Weights of a small GPT-style language model, trained from scratch on English Wikipedia.
Training: a variant of Adam for these matrices, 8766 steps.
Each number is 128 + 24 x the weight over its row's rms, rounded and kept within 0 to 255. Layers, rows and columns count from 0. Numbers have three digits each. The size before them is the row's rms in percent of the matrix's.

# layer 8 attention query, 640x448, rms 0.0345, rows 56-63,120-127,184-191,248-255,312-319,376-383,440-447,504-511,568-575,631-639, columns 128-191
139:149179113125109125161125106102095131110153113123189144126083193156111151169140149127165129137125098122143162181120130169103109145137131128097157101121150137143098096176169149136113141143117170
132:129159099145135123143091106076095117101164149165146142142134139112092110138077111136157127156086117139170158128125075158115114093120154165133126095119184139173144089117153053119094081136137109
116:128097080082143114116131141174112164098141145199119142163143153139156179156092108098158138121157125130138166123109154104124134195110157133170130144110096156112100124161123106096174175148115124
118:146143127127153107134135163123141105118112131100127146130144135102096128118106113150143139113159145148134154120132108116135141167129107100124113101127146126140134082140159152144137141176140138
137:139097117144112113132128095130103117143130124090148087127150125101160113144119179115107105149106117137163127097129147125116125127171110113161166188134148131122161149123129119124137094106113149
103:123176120157151167138115088125089181094164136114176095105143127105154139146076099101165146130113176184133107130131140154146124101127117137166124141140111159108126095131136152134149104107085137
128:150103125107096119170133105114090167094100133104132143119109141120118135153063139107137147141146121148111127116140089156159140118131145119144146099125153129111145142116140122122181085151153165
141:099133138111110130130116110148120134110180094136138128137156099126149131108111128113123091127114172150148086134117134143112157132109112131132171126169130053115199124134117134135102187161134151
058:094098084129115096135152125118123138134134142162129150139109127121083109156076128110133099154096107154128130175134179088130129145144139086106164154129135095112114126146064138113117115148131173
085:147116119108127123116111178143106088153122125115129155104109129138110102162111133169154143133125090123168139123130085167136120128141110113092108141113122175122131165137149120145133120155099166
067:103118113123129130138157143076139119171160148137166136097090133111135143107108135143144090138124119163180164136125152100166155144117135106151119156111074135112118130142123069136132112134088108
078:119120126156159142120133178129154144118117142139136128140130161104129110093124053139167128127140122138146167140146117127113128119131145147112086103124169134139148074157103134128131139147142118
073:098165119156179110127143120131134141097167164114128121118140098158157127116106178080107130153114150110105081115127118108128118138149099082100173135132151106142137143102138118121136154100057133
098:122122090147148136135141123120115134129119165099157112110125105137136157137111123109115132140093151157122075176109179089122125133097126106135112161133141090094104120139100134146123122115124157
098:144147102123120112117100140130122141125126146123149151131176097090115136072146118166124136153145095148142162152098170139158141140118165109176133111156165143110124109129130171138156148151184117
073:143118146108127155103131097134152138131111126120087135152148128145140135072132097124122097121152151127116138087117109102174140130104124180113127114128125105120137080108132170127151111116142098
080:127131105122099142128133121133109160129122130106112156143133126140094098173119142095160119107104107098110133168106158141134132128128141100148118162129159130090095111104116137103135140127101166
092:140158108095134094103109125120136096128122144160151144092122115151099060147139120101151173178122119152153139122116115170108101115119130094110134112130114176122095148150163113156109120136141133
098:094077073119145156102143106105125151086151139160139136120147133088162125121098088152125108125128112106139144120102165136182155159121144120145064132143083146123127094152120137105120160150114103
082:140142091140093122122129153106134122140092120111127128138141131120113116112093062166164162176141139164152177096106128093116115124168113113127147125124156151132134106136117163135128113164155134
089:140168160120190118141109123132120137144148138144104135150127119086150175134077173097081146108107133133114138113156091123140103132154111145168175172142121152139154161106092116098149123108130159
107:138154084148146130173144113123111153065141178109167111136137123126127151148104100085132123143102164134108110142109149105137117131109114134174130124086138128109130078125114150124149135114109144
086:140181104104111116118114162128098112105096092102196122139143089127146107133100128094142148116112143109128118141078178125184134122157145112171134089124115129115125158136160147124173120143129145
090:098154118099108128102115101118137141151137125133071108132121156170093107128167094098097127099137113109128093098099094113126130121127113148136151147138139107112109135105135154120150164118101116
147:145195107133101143148124119096103131104150121152182122127086187170125131142134145130145106157116110110131139196125145149107109139123139141139143124092144164109101092162161148125119133132122158
136:125145085147138125121098097090086116102156141179160156142137131118085109136084117124149100165083126129180186152118070155121099081125154151117130096104179157156145113142149075109096093133139132
138:146099063081137116121124117157114199071147138200145109163137137118161159157086095122129130102150101127132168144099144119135143172120148155176100142127096157123098137165125106090162164159122123
122:134135134132141117145132148117134102130112138097120150141149128097088135125103102145132122120157148142124159114133107117138142158130114091128119078124143116141127078130160158165149123178133134
137:153091147129110091150122105131104099121125157097141114159131136107164129143110173131117121138102117137158125092124131125119131123162120117155183172140169116123170146138113123138141092114118165
134:135179099149175157157141108122105168105155140105176134117134137110136127132078089118158111135119189201114111112131128131134128116119122112166110124110129142133133079133114172150165124126115161
135:149106117118084126106150116119089175075116139123126124139094122124142134142097153101129128108121121133122112117126114140166121122153135135130159132125145138081139173113146094099162090139134135
148:102140131106100137118105116122111141129154099124133121131157097116141117119118121090118089144130159103145087120111134149118160128106113113125166124154128062115185122111108127138104179142146154
083:110127082136128114128137116123118166129146151157157154147138155137128117167140140110187124138127154084162133172129145158112168151130149084141110184131173169111107064114103147152132135132124175
100:155160131118110118119110105116129093121144160131149135116125133109117136162147105142159155178098101099151145141127096157155096109137136112097125137085154137120108135146154140142123123154156126
093:101071107122130155084148109108094143122156148132161132147107120112158143107100103164121100137135103093127136149127163137156113148095146165153094143150087105128137161151141119103127174158133078
084:123126095132097121128140161123151115118116114114138137134124125120130102122110037167153169174148115162140144106122124119142127119134131123125150094121135121148131076101120164140105085179131137
089:136128147122178121148110117121114126115128142126159133176134132079191198149088160096081108147092111116093127109146131077143091142167122109175155179173106153136163147105120126093151153101125164
113:111123073149176122164172113114120143090123148127170136139160131128135170126078127093150125150124163172106118150115164116144110152125134124166119122105135129088148098115124122150162130117126155
087:134162116123109102095107133126111116084121136108156142141138110112157127104106115129153144095107124139146104145105184124151142115143125121156146111123119127118125154163137123129171139140119120
083:082144128109119154110135087105116148140120109124107090142116133143129146108134115142123093067112094146123113130122105126157141116130131115097144139162129114106128114108129148114147162089116115
099:135173100136115135123102142132097151145136095141182149116116170163107112158179146100135146126106106145137166147107133158113128147163109123117134130128161121122108109144148137094122145145132150
095:128129103121141122140130106084122135083149097144147158127140125110055106143078146120117137156112123139128161123125079135121128092123172170131163068118153145154169060116143078098108072161139119
102:154107082096173121138103136147114130076133157155124119135167133102125164108094138128163139121131154147131147133115120147104142165094149129156123107139122149102128129138101133154156143155150113
080:152143134142123128132104153117128106122107136096106112119132133143096112139106103149132118109146133146133153100135083106171121157161110100143092125114135129125116104113161124134138120152105131
091:168114111114138113150127110093086106102148124093149111134162109058134120120114178127114074126090126115153080103121151136088138129155130125157158176151137150131150131152108142132163113112136152
082:132146118142177135122128116111101162124175132112144132123137109090123114151071126141154136143102158183179109126126148134110148093113117144137134150147125130109126085120127180133184108115118101
097:151135124121098135153126122152073195111101146104100099107101159141140140142107139134111135126153121187108150132132088141144158131117104114129121144155109142077141171157148118093142101150158143
088:099099137125086120096121123143119132130181160123105124127123124157174110118129105118114094158092163097133129128120124170125180134127100122088170140133154082112178151152130118131148165138129135
134:150187112125118126163129097105111113091163133139178145135105183120107171147136130133165109118122103102127148151123114168114145147111126138121146093122156134135107090159171146135139133146133139
116:141144095131114127121098105085100095124161143190128140132101136125094118152103122111185109136088128124192153135112073167113118098148150146116147113133189139176127102140157091086114083135142109
110:132099089068140125115115134158122176126148162204140113153130135145128136146075100108146107109151121138141153127088182118127166177109147114157119127120123171111113144177131115123162173182113107
103:147126134126131122155117172137130095128122149101116114145132148111096108128104127141133111114159118135150158123140098110163117141139099127124109113136145129120115101114173148152127109148098120
121:130106139117125114142116112138108113129112126078149093125153116090147140133126169128117097145099127127145125116128127108111144134147139091150181172141184132127149144134142120137168071126123173
106:122182112137164175126143107135108172108178158092157106130157127116144122144097124094164113156115179166123099115131144147126124118141137139155134144109129128126143101142153153141138109133106137
115:146094101136067104136133130111067158088115135142139132144135172107147149130078149106124114103128110142117110113143114158173109132141142116137134135124175154083123140112153101120176100144165137
120:104146143116092116120104121134102132113184116135130121137141125131145117099092137127132108122118165138127093132124132144121128128100120125152168137149131062114188111130125131122127189154147126
078:087143130144144145115133107151114142184122103107142143121109180122106144146139153110142096096097091150118106109124151141114132125111115151131113099100115112114095095121156159095102154143133142
077:115107097105123104107179107141136134091167081123124136127084095117111078175107144109129133129112126147158108128105102099099130092130152142082143076125160134154112093157161136129100125120121151
088:136126133125153122129122168124123110126148191134096142154172142114156183059082126106155140114143122102128139124118125163102105148110133156117109155130128138125118157125082137118121130173102128
093:174165136119129119106124182121139137122113155115102104125135140137131088133108078146117109123118127139146144093127125100164093132174124117157076139120132143108107129125152127123128127149110137
095:133163120096158128129131121109085100074133154060143141148139110055103154137101152139115083098105145129111092125142114161105132114105128144201142144130108149113149154132117129106149110165145160
078:148121124160179119131131142120070138122130131112106101184112138120143106206085105136107135119141111114138113154116140118122176119085075115133120140135104106090130094150121146107148084112072108
082:120126112132103122154124107151109141105118110156128124118147135102128128102080112162124141116154123171163145152106163169134158145120140120148142156176119153110120129132138176138126120133201145
088:116108148129094148105161089109116105145162128148120148139149132131138081127126089138090126130120164131103121085121117179150172119161117131081129129115165123152130139113133099100121132126166134
115:141175107119110140145111119117101120120154108139191127097077189138125127159138118139169138127130117108166153159115148170098121143125146124113127121128147143143122106181151135133135155137147173
122:154142090128162110138099127105107109117161167178134144140141140120075106158104094119152123173096126129200166125132077131116107078135163161125093113120154148161138086138165083116094091143115116
123:121089098102176109115113139155107168089159145196118113195130152131153149116092093122151117112160105134118115139115145125128155177121146150168104137129098137106097137147123121116161169141124117
096:134156132149134097125132143115117090135105113096103128153146117123090114126109114150132148122156142149141166125120104128138141154140106101135097106121128127138118109128170128156142127163138131
112:146095119130113115154131114122112099111136138088120110142153135100154151129103169126108104142106116116156107119124166106102114121158117134158173180145148135132171143112105129130138101107132154
104:124173117132147147153129105125115185113147146099155123121145137105150127132097116089155132148121162221125115108130122154138113098129136133142125135130121150123132094111130149148152109112111152
116:134107122094075116164132123121102163109098180133134136121137140134145133132104144090141128118115109148124116107138116180148130116156133154131143136154155124104121177101116085130149094130163131
128:101131126131075120119120114140113130118156098153119111169159103133159122126095141116110093148135138102124097123101163156099174133089116142138170144155119051108163135125107111139102180149134159
096:126140126100111086128132101111125130136126114158122145131125119102123087100107075192157109114141113165086151087138104108128150124163163120126104112080077147144137103176171126179126102129142106
093:136138101102098118142139109115114132104145119131169147143078134161113135161144126111168126097116111099154154180125128115132123156128145139112120117119151188100106088157127164143151145135125184
100:167150123108135129121124104089107108148131143146102182129114120104091106140110139127128153177131116117159156122132104146124094069121142123101123090106141147097119123138149091137103081175125112
106:133081075111170141094120145133120170105174140162123140129143125125135147146067116146119106159157097090155151127084152115133133156095141173133093139149092167098100142136127120096155148156097082
103:127148103171119112158129138105136115129106118106130139129101119107109116113118056159149136152155173127153176099127096103171174131145114087135093066143129149149119082152128139141120126144135168
105:151153140118156117162122161117107103141158150093119081133141122084167161131096163117102115128108108129121104118149134119120079138179107148153173207161137108134130146100134110070146090120098141
101:130170077134128155118143097124113163128152129094163094125136129126160119149072100097136127128109167173122118126114138116130107116115114146173120145120116138062125102094142164143161097093075121
095:137142096112119113133092141128128139084107136112157159145123114087151135110081125121151121129098143117112127145122138170207116139162131126161168100120158140137146147143115151131169120167174160
099:098143093091087157113128076118097133119155113136087108123121139110119113115100105109130103101130126133131104089115112128142179137125110108131139112153109080112132098122116182133136124132154142
# layer 8 attention key, 64x448, rms 0.0269, rows 55-63, columns 128-191
117:124130120100146103116124116119113108155117125146098165155088140130090118120116118164143134153140103111091167124174122106096131103116141122129150144083133099089135118126155097151100141173122149
121:131104099154146141136140117143106088108149148122142084141137141161143124136128128150140100075097143061112120133102126117137143132107133130131076130133110231154119086119130133125153132109110114
119:123124123142120108098081138151134089157150170154140130116134132102087130128109121160165127132114115119163117112129120121128108107139154156120101136093143129161125158137112096140134109140137095
114:112101118094131136133128127140111147126157077162152130146134147119144106114123078126098128131117127098138132133117116115127156121124120164148100116128145082101135132119143131113150149202144101
113:131081140155089134126123121124099103129108092124110115188161119147103130118164116114123177138141126132137132156109104144129124116153106111123156134114138135112097125086140146138136087096162097
120:130113129119107137150128135140164107165125151121101109201149142156103122146112143083133120109105084108119147172136137115115158133143122107119139121133139117121178148093133105125132103133145189
116:094137116067130132134102158126131152128130127118141099144159121156159155096119164094122124156106093146112086082106144123130090152171142162135131135152124103110132111093138142113173136115068117
112:154129121165112126097131109114139179126131151120117121120166084146130144139131118115131127121113139127160084123150160113153107138136125148140101110125135124137124142136125113139166138166130132
121:126113124105093128147125125110131132108102090136105125192180105142106158137110152164108118118132126130129056115113163128109146125096102138117172092132079099132114098082099130136133166129128163
# layer 8 attention value, 64x448, rms 0.041, rows 0-11, columns 128-191
099:148087101137164168128136157147208162125161145115094119123105142104149059126131149116123137097168151138172125108072173121117141074109091105124128093130120159102114128145139129157154157123132137
095:120149115172126172121138110082110090138111157119165109133144163138118150133122128145128125125109119114082117114104146156100119096156130155134136158154106119139135129095170105080124122128080143
102:146105115150091115088142116094155121140151136116169152133162093111148106109118126178150107166129149116124121105170105146115184072168097139124127148137171173103088132100162130085152097142116151
099:142146138120145127108113116139130121140173142095120124136155159096148131129100144131134110089096087128138143107074117136050118093113098134144099105143160145151158109164057127149135143124109116
101:182106158139156119129149087162161159173162123105132119104121166147161166099110130109151141146184160143124093100168124137113094160173089130086126152122134134119078115141114142121110147137107122
100:159169135131100104161134166159124156124117146109144109103153113124094138120140119124128156140148092141087131092130101117109133120123144102141134147134157160151121110106108140077125153116136120
097:138109157157096107133119142116133152128174140127111081110126085141142108126128121129144125093146195141159146139078113130127096128133122112081138098123106151128108129099148131110113144127127137
101:095099102134087082124106153054122149121135133124163141146114117075132167147125129116060136143100097138115123166131094188126128146074088131125123124140183144129103132118142137109121107121145151
100:154167112096137193108123076142082122129053098127139136141070113113144165109090112124189072152111133126127161115106104134089112140119146146112142119120141146100149147119143127155128154110153127
102:207123159054137145091207115120151094160147095129090168102114113142104161084113133145149151164146126098123140104150124083125134109141185152139126134173125097140121150151150146140138126140142119
103:118129168139150122158079111127101144114134115103136107113095151112107122115184118123101133159098169118117139119126130111126160167135146100142143106135148165151140145153136148143124088109125082
100:100118189165127105150139129106124111114107137119114135126119159125109166122167086086092128161170176130114135164190140138099185124105158116142137126124161144136087141140127128137121139136133134
# layer 8 attention output (transposed), 640x448, rms 0.0522, rows 0-11,64-75,128-138,192-202,256-266,320-330,384-394,448-458,512-522,576-586, columns 128-191
117:138138122152128145117124119133084129113103110121129134135146155105109087144130133134141103121135131129154104159182046114144091146037101111135148105130119103123126134126127106083064133183159116
108:132112125147161124184161105044145146139113117104065139143147138104115135138128134169148149107128129122146125112147132076112136085148108085133121120138151171116115119152112101126123106138121117
122:145124109123116111182151088128214120131146163146109116084149136119130123167138121134156137142115135117102145126176110115157121107107105136131133103137109118127063090189112123134090126142149131
111:139111155160171111137103127130147132155131120132140157165134111127109136104113077137149161147131087127143108113159112135107110138127123077119151102097070095124130077117116084153149076165103146
123:160153111156137140134125143142128078150127121094129137111102162134136116149126137144132084143128111144124107163099113120147151159120105079157141170160132130165121087168109103088100145088146073
127:149119142082132135130082116150142158159172119107178142120129125144131147141131196126114128099158135098137157114092078108137103108148071159110146168165132142099101074125128114196131108153149117
109:149107133135129110122143075139111124106122116134143137110143109122157126127157114134128142162141128127116133126152113115146110158122098103138111106130124174095151139184119124169146102137089140
125:150151120172093130123130127152183154112129101097159129133111123120085141114170099153167115131128109168136114107124114103098134127068103120129148133119123142107121151107119097126106115124147105
119:138129065144097162145149174134153140093157143130119101102100119096078124109130124190157169120104128152105110116129137111107118109171130134121102134126111117136099097152142132104070105181162133
121:109149150128131121125095122116155086084116110132111138137118144134131112161108151199129134142117130116156125145139130131144146110132090159130150146087141115096079094119121149103144129163106149
117:142144095120111112109147127141127120112138106145113109111170106111208115145135096108104191158116160140086090104137166141132095147130112144110165162117165128185115110114172140159159125108168165
115:173136160082102131114134150109154108141126112118081129150127132097147147141117155134197143109143087143114132132153117128174097193138113140130132149107109112123138129072131108111125137100097146
099:171128155139142113157139130137123127099131146120093082155147101157122111131178147092175124143114118087096112094115112141122108135127105110114122077121139086188158141144087127065101155176126152
094:126137116131093118152165125123124124182158108165091113088121100111152164161150141096115124110132126106147104146100076134152128125139156113151159109074083169060104144154127126132163110143116137
100:139061095111115110153151077119138124102114151088089092131218098115104125147126118148137101164084113103125111151148126113117090109127122143110154136111140078148131128155112099093130154142097121
098:103166073113128118124121104138081135143134125128183150089081160116168123105126152105110140119116116113109164140149114137126126110147150156153122147164102145131133138090146116176101103166158130
097:106104125155159116108140160085125139102103130115134123151156120123159125118135110102120116105114158145140083146100150134137130142136106138093126136126175141130097120131129140156113105111141142
101:111129131099078112121140096123138135124126155180092130098104140144165160110130150138144166143126134122139127085163132148118104127137131118152144132111094111134091140095135115133140147131151107
081:146145148127155136105188141086149145160077154150160149131113134106176096140163113101153126134123130133132099085110110136123126106136119073145128120113131100130118142135141099117160111123151134
095:113159127122153126167113137141135152125138112118144131095136137122072080101116133149149091157122100167105132081141142088101123088074130124116132121171107136089183122140112126131116126140127130
092:138149133148149135137124132144131152098148131161136125118165112176105096118139140152148153088098119105137109113125210107125110162135102122105123127113131101105151144110151146107139135112106138
082:156136109124125134123134158114102126096163132125103144176110101083138092110124130118126135110155125110124145164100137106129142141125111127086112136066202106124108139143139172117123130123192130
095:133128130109126101093133103148121095103152131150116107117120135118123123134141141149093164145154168171112113126129145135157124181113142127141154157128129087140095123098140144130149158087120109
096:132137117120122116117132117122148136126123153137119122146141121113140133096124113125135108129137172098109140114111131140156095141122142093105123119119130135131063110123158128111124152126140110
088:148137130134110127125150134156093105111127103162135111139136138173120103106143140116147121149153120128116087146164055113123106132111068126154142104100112079128113141128127131105086136184182101
096:156134153132120109194171115098084137099137114102078152154134154114101148177124128133139142111136117141160111112141168092107155136140139123105143108085153166097144159147123117148128115131105110
089:094130117166105122156144104127148114190162141124087129099139138112109135146123144137117127132141146103130143122190131116130116133116127117139135097134101092126105151185121128142122172141148137
087:122157144128163125114086161133160122103148122137135119144145135147137099098132141111148130115140099089144119126157127123133092157142132095110149109102135102110138117093096108139138099153121118
084:139146112129165172121128141079145106176132138150128129099169122094090120116156094125107116127088125146151091151129162106132119143136119071123117135145128118160084117155119110131106096092156152
077:104094123101142131149136103123142183167195144130128130120155142136126161101131153146133136169146131105159127093132127112122122137132120172127114147131132124115102103100134153169116100113121104
080:131139100144110131100149096126140104131107134128177165122153136151130091133150112123140159153125123117114109099147125129151108204143118136129118152174111141114117133162120136186128112146114164
083:142163107110125111115157157194160125122095131120128161133087111099115098106125127130171101126109130148146122123096133106099128104055113119160134146131092145091118115097113129123155108146127134
085:123144064153115150101149147143161173117122109152100144067111107139116087132169095188150150099116097150099117105110134125118136110156136141162116150144114133164102155155130123088113106156110154
092:110130168120134141118091103139145164118135114133123148147131156137130126156107136146155133165154125121141112122184107129158141100109139155124144112071153087091154126095155195100150143116099091
090:153152111115077094131126088145149113120126114123142127132144119081152118126103096134134159095173133155103105122112152150131149142110115102165200131111161138160114096107118100125119125129122156
109:158118078132124119102124092142171124093112148104134130135128140163107131133105152164108122124108103124132134126181112082143110120124105130155091110145106106138158140156089117105073154128101101
109:162157122182092119156123116105152120115123130088102148127154125093135131117167117113125143124136091103144154122138150082137150118118089135134135103089168154076120141160104093125146100168139104
115:127109127173122151131110065155117130135144133155137128094172187116116114142145153090114129130105147148125121134142151123118151114095107118132167088142086140133105093173114132153169173175154124
107:106143153130121146101115162115131133088124108107125125146098115129134113136164145120140103126146132123179124130159090137130145149150127084078167126149137078145135146076110126159099110130138153
110:123153094119174133101135149156173129168111161136163099099134102125141133145109060114127135112139118156125099153100104088135134115107125102157142115130145122156135085123121131111082144104171128
121:130107098103143112124116123125142145126132138135114149138117135155143148123143147103157121126189144129159139119126118106115149142106141111114141172136108160159147099116116123148115099136141121
116:163090124127126152114157093111153156125120105124152138106160132136150112148098106139146149163107116103123129124139122120152103156153118139096138100139138161095170169182091111152137108115148129
115:156115141141092129110148127159163127108143110119114170092109130093155152127121149122153139123089115101150138154121116124136211137084142118080121144113118113127119094120104119119132099125116143
114:135121104155098113093151167137146124175139136116146200117153160151130149144114121137168162109155148134108119130096116127158153124123125117156119115133142146144125124111108149114068109166146143
120:089157176109125110134084136142143141108130097137132104187154165126118108175124152146160127093092105138157147074182165098151125115138118096105132110142173108111128106105155182088077114145135104
104:129142123126123132112129142164143137130112130103092180144162101096155148130143077126167157155136143163121126116132135156132133131106104104154172164129156110114116062130145115135160147136147156
108:183127089151121103113096124147103131148143135127152131128106122141105163121109147101137087121068089110110133119136073091108091123143126117140132105148143105124177157093114150132122147123128119
105:133155146148091111127099122176112134141150113164126140069132076131096165151184134099113106123178085131147159122071129137124153126131124200131163119090152122085170156144120166139156146184164123
100:137116155138120124132122116131076112120135090112112134147165148150124160165143162115103101096098136138136110123142142151129116166141132137117161129118106106149117174119120090164154155147120122
106:133162102103114164103098135111131085123102102136121128102132169095161108111161151098144131119125111085119117150114110164154151179126152108125150150127156146109100109106153127140117176110169130
099:118116109125128128120119112102180206101109125112143103085178093107114184092096049159090135119139138131133143146124148109104115110135162098116129110131160111119147130102150121151126108085142130
086:086126126113116155080133151131103142139108153133122152121092186149160134105120126116122096159123150155134084111147140142116132133095176090130103134111105092138140110148156112099131129111120139
101:137138168106114125136133117082150145128114114087146142115145121112129130132130104132139121086144144116137151120133115121124133141137126151127164135114124091133108109131163169154146112123151133
105:147138133103132107167102126123091163157150143164083138117110116121126105132086155129140137153133120123149140151079127118154176128104127114134135113151129114110119111122115178136150078155142174
091:139138122124127094109127161128126110138138146088120145127171139190149146159153116127095118155172140121157128127100167161128091147128080122170132108124164128123111167114110150136138137118112136
092:101125126156115104106132173174116156108154136148146082121115147094093133139127101114157099089136093168122136110162144085123140111129108093062126099119152156133162121133139125076089133112140111
105:129114135131058143103113143109129136148111155125123154135135128153108132124121121128210088107157109129113186157129152132109161106100126098140147126136152132136119111149131115110098132161130118
094:141146085127136122141141146128108097138140130116052127121145159133121109086128135125125107157132111159166099133131102094134123113102103149142121095143136110164118156124146148124109146128132185
103:136134104130104116140137105125128171151109103127119133161087170141120106116129166162148137134126104161174085127132098120119177095126148073139122164131154155130128141116140139152109100134134114
102:117151105153152147146153109166149120137146162136126095133145194127094093151165144147134131130118126143151184165143127099130064104119125083127123110114083122114142153174133150125122120148201148
082:115144161146163136123130136101114116185122115134106131142155125155111123099121109124137102138156113146177108111135130127148067122143134083105185112129090124124106080128116107118155092147100133
106:127189076121141138103123115145132100185117116125126115108115143146117147138133105140143114164139119162104120144148114127123134144121115107148102194139160162140098042164131093127077120116127125
102:149085151124159129120107143136129196134164150145149176107125125135142145112156165142093136116174137109159110115111111188109134070143122139146140086108133174119093118081129194179123061118115110
080:136108112100138138123140127134112131065152122106120162106159112124130109187084149147136123132135122103128134137169114123150120172085115143126140125134124136110146125175126103120120157118101110
103:183167098157139145133143161185189149129138056084110187134115131125110150102124134123117083115138156140124113108149137135109130141100120132128130118119130130122069133139130102108113136100130149
102:106138087131116119122137131078171091129165148160119132127079135107102123108136124149142153131088134174092098125145128123129129105135155147162100114142129117139096110091113132132086107142110132
092:119137164140102126112113086126154130131099119126152129123132141160132141156125227129139165140104104088134095105139166140124137106154143110138134147076135110149132143122133173099141123137103116
110:147151112137119133072135075122136141130125099146136128148147163105123176120155108114088151156117105137096080113135123151126139155142098132149142155153151161141109068081151134170121126116157161
077:153124121107122099091131139088133083119146113094111133143136111111098107126156098140104107128106132098177078125138081078109092152149122185135114123153110126151115152118170137112126148131147131
085:175139126135141128110141134140135166121110145114125118100112127085144127142128136200121159127145133113174085139128132112106170126117121129167107099114175161138110125121081168143104127118150107
084:091162122112129145126148120132139161189120155167128106136170135126086129114139155138105140096119124142128118135137157107140142135098103081149155140154095139147142111148132113148156171139160146
078:135142172098160154092123151169111072161131121108123128109103116094111146131137146126094075107109135117164130111140154115118118105136138085134176149136148123090086126105063138144080116155103136
082:143149093109127136104156083148124100162110108142133117136108116151152096178110103106132127129129138140113121168166105104140145116161153126156155125158095113167151061165160104121133157115126103
079:157095127124124136096102104140127147109160156127141172129140099103145157122134178126115110128170176131156128146127147140141142140139154154130148137125105149118133116094126125182147101136130120
076:112103087097120124106109102106134116135143113128136135059168122136116139093104127157111118153150145086115149129147143152155124149122120122134102124135132137114171131139099147131135141138109073
078:168103100170130150106138112176169141138131081127130144138097125111133156137115160131150079107137155116102130113153128145109156120152140112131149142092122091129095155113116135073114165147102149
081:114118117140102119100124125081133132168119159133147140132059157126108143133111122139168171098122120131116117117098131115150152110149140136147097127121119095103096131145122127100089110186105156
081:117149140137127137115106120138144141122070131159135113124142113168120118147137162175156165146141140122108120118142117161119124094148123143126127148123115106107168111116143134078154109115077148
076:130123107146120108114157153122176104183136134151161154133142128132137142164155082073125117109095073140111123146117147161137089171134137090130151138105138128138138095121161125130110144136168162
108:166124098136131151087144142109106133093128112119146132125154151122082086134121115151124107128135111140168095135174069117103078154054103143147136100139129120117121153126148127117087145172149128
100:134138103140124130121172095108122163137140103136089156148123154120107118126108106174159163120120081130139123133115104111116145093129131107155112134135166163140144153129134149137122110137108119
110:136161100115142102159143091153155148173135179134114093099151140108115137110137171143175153142115120104115163128152126122147080136103113090150150093128116080145134124201137127155100134096155124
112:115140145141159138093118124144130113174141101130127116141136128128091129108140116127128137143132117101176101120151149134114118125130120080126151132125084115099102088104123120141162090147101138
115:131144107132149105124110106142099076151134118144123127106089144133112089138128143100145095175104121126113146164133107122157128118105129089141125144158111120169121066171102082117114126100138083
105:113128158125149119130080124152105182151202125142152149124151112134132148142114179129097140126164112091117129106118107154140103113135087173122148131124123139104106114072128141224162079119116124
083:135112097105143095131107084098114125094140141117161161108142140105152136149110096120124123161140120107126137141186121121145096163140091138157117108141126152116117143172139126179127112155108149
116:148154108142138149108139156193170130143121084111118128130116140123094134108143106158158098144130133160130124085136140120089115124106123124144149163100126133089093127109148129108127112109105127
109:142130076109106164135138135097158157088132138153088099133094121082119123141129133191121173139104140149089115096158117090099104090178155153127098125134120134125067122136107119098085110183111147
107:132125124152073093117072102125185128083088127166122150138156124151148118163097152150126185136121129116112123134106134136150144108155104172153128122076124122128117097122127135054164116155101114
102:146165088129101134105145137145123128118105107147112139123116143129151116148156119084083176121139147148067112112162141119149102122145107145135180141113144135176102082116127142171131121116150141
109:158164118116164166112133143119097095125114119108120118130138147113091102103150122148105091132149118128162109135171057098114104139081111158147116110153121114153133153129196132115098166159155129
103:155121105112114127160137070125128171121104105130107137152087143111147140138119144199155140135112097139164089127160115107104173146116139114135094126128181179132120098150125159157126078132130123
114:101164108117164138133149103162142125177128157144128069124164168116082115137145168134153141111110079129149164147140119137157078135095107080129145111135111114106151117169137126149111126114165137
099:114129140128175122106092153142109104180148126151121134148131110105101142129133097146107109133158125111183093102145130129104083120150127084119171132109093090092096096107088100148142073151080136
109:147161093114130132112115093123117093165144122126131140116092133132123105142114134121124085160128122138109134149166100118150151155133128108182134175146120125141114042166165091112119148107158086
109:122100123129149131108086134130115166133188150112160169109145124150146158120089174128103120136145137113138131124110132159126137110114097155133146150110108146094120080098115150185156094128143107
101:110107096128122137133113088129107137114151106105142145081182135108134123124100105165134123176146128099111133158187115142167118171119129103157109100145140132130142127160124116161151139125071123
106:167166091158155155114140158193165139144148080118092149127087112119126119098141141156169097151122147145105112106134137132102135133113128125147128125105159136111085163131122096104150120113117139
107:147149092134112128119137144081138100131163151155119098114060130111113107145120124131143171127072136174082074139126111118125133104154168156155099141132122116095075115127114123115113124162121146
106:123138160139116119118111101123159138125087123140120122147157119178129126164135186164148189155135118119144095113130107144133128120152118141136142135067116108133138140091115116073142104130056114
107:131152107162087135124135095125132127148108127162146147129127125093151145137144056092086148126114130159065099127150146137153117146156114141139145152149124130168120077113172132149104136122175190
094:142116145148151129145121123136101135146132120141125162115117137142095107129122136094116121121097095082140118116161058149187112138121148110100129076147125116154144150145124154083104151151136132
096:099123081157133120161149097088136131134098126144069124077138097082141167134169127150116122105178140115132114145085113112182131116130086144146172135082165173141095166132123116093147125129147114
091:114145130100158123160112108135197162115111151154112105120173133115105115151132138087111143130108124141090099102144135135148142131111135092115164115133128115081116144135098124117121137130145121
094:152148117132149118162120111147163130132133094135181139085116123140155107105152123115136141110119120089125134122148137141089107144131136108110161132140152126123139121122137118111135123186155144
092:159153124142131142115159138136131135112098136113116164131099147133174121136121143091117103156152105119134112129099114145178146149110090097132155118140133132154117082128116094103127159106143083
081:097105134086131136117122121129140158158134137125138124129163129155163176133167154099114144124144113117141160142151133144131135128146106124118151128161121124100088136138116098182175100121152125
081:197120115103112087115135123099148152134113152119172125106159102119157109109157121130147166156128133131102172103115124114132075120128111075134139135124089109117109125196120145166146088140167155
095:163123137117109134150111099122137113101139112114160084164138148136103124130129104145157149134134123165141142114098118102087107076090130113132135153137087140096212181113115121169097111134115100
086:147151053134083114132150156119120135124181125118142128077125102139095140144106120146188170147121122106145125112131171092127088116131104131116113104141114140133102113121141123118096105142149149
087:135168145127122116124128118129118106081124130154121105161136139102123089150142088149137143092133152125149128107138145115154139126100077127105162155114178132117128091151147138064128113152175126
079:093155121092086115127109139138114101156139118131131105134151082141152140147140072147125151144135138121098129135143159166145134156119124143125141171139169089141119092151147148112152133133111148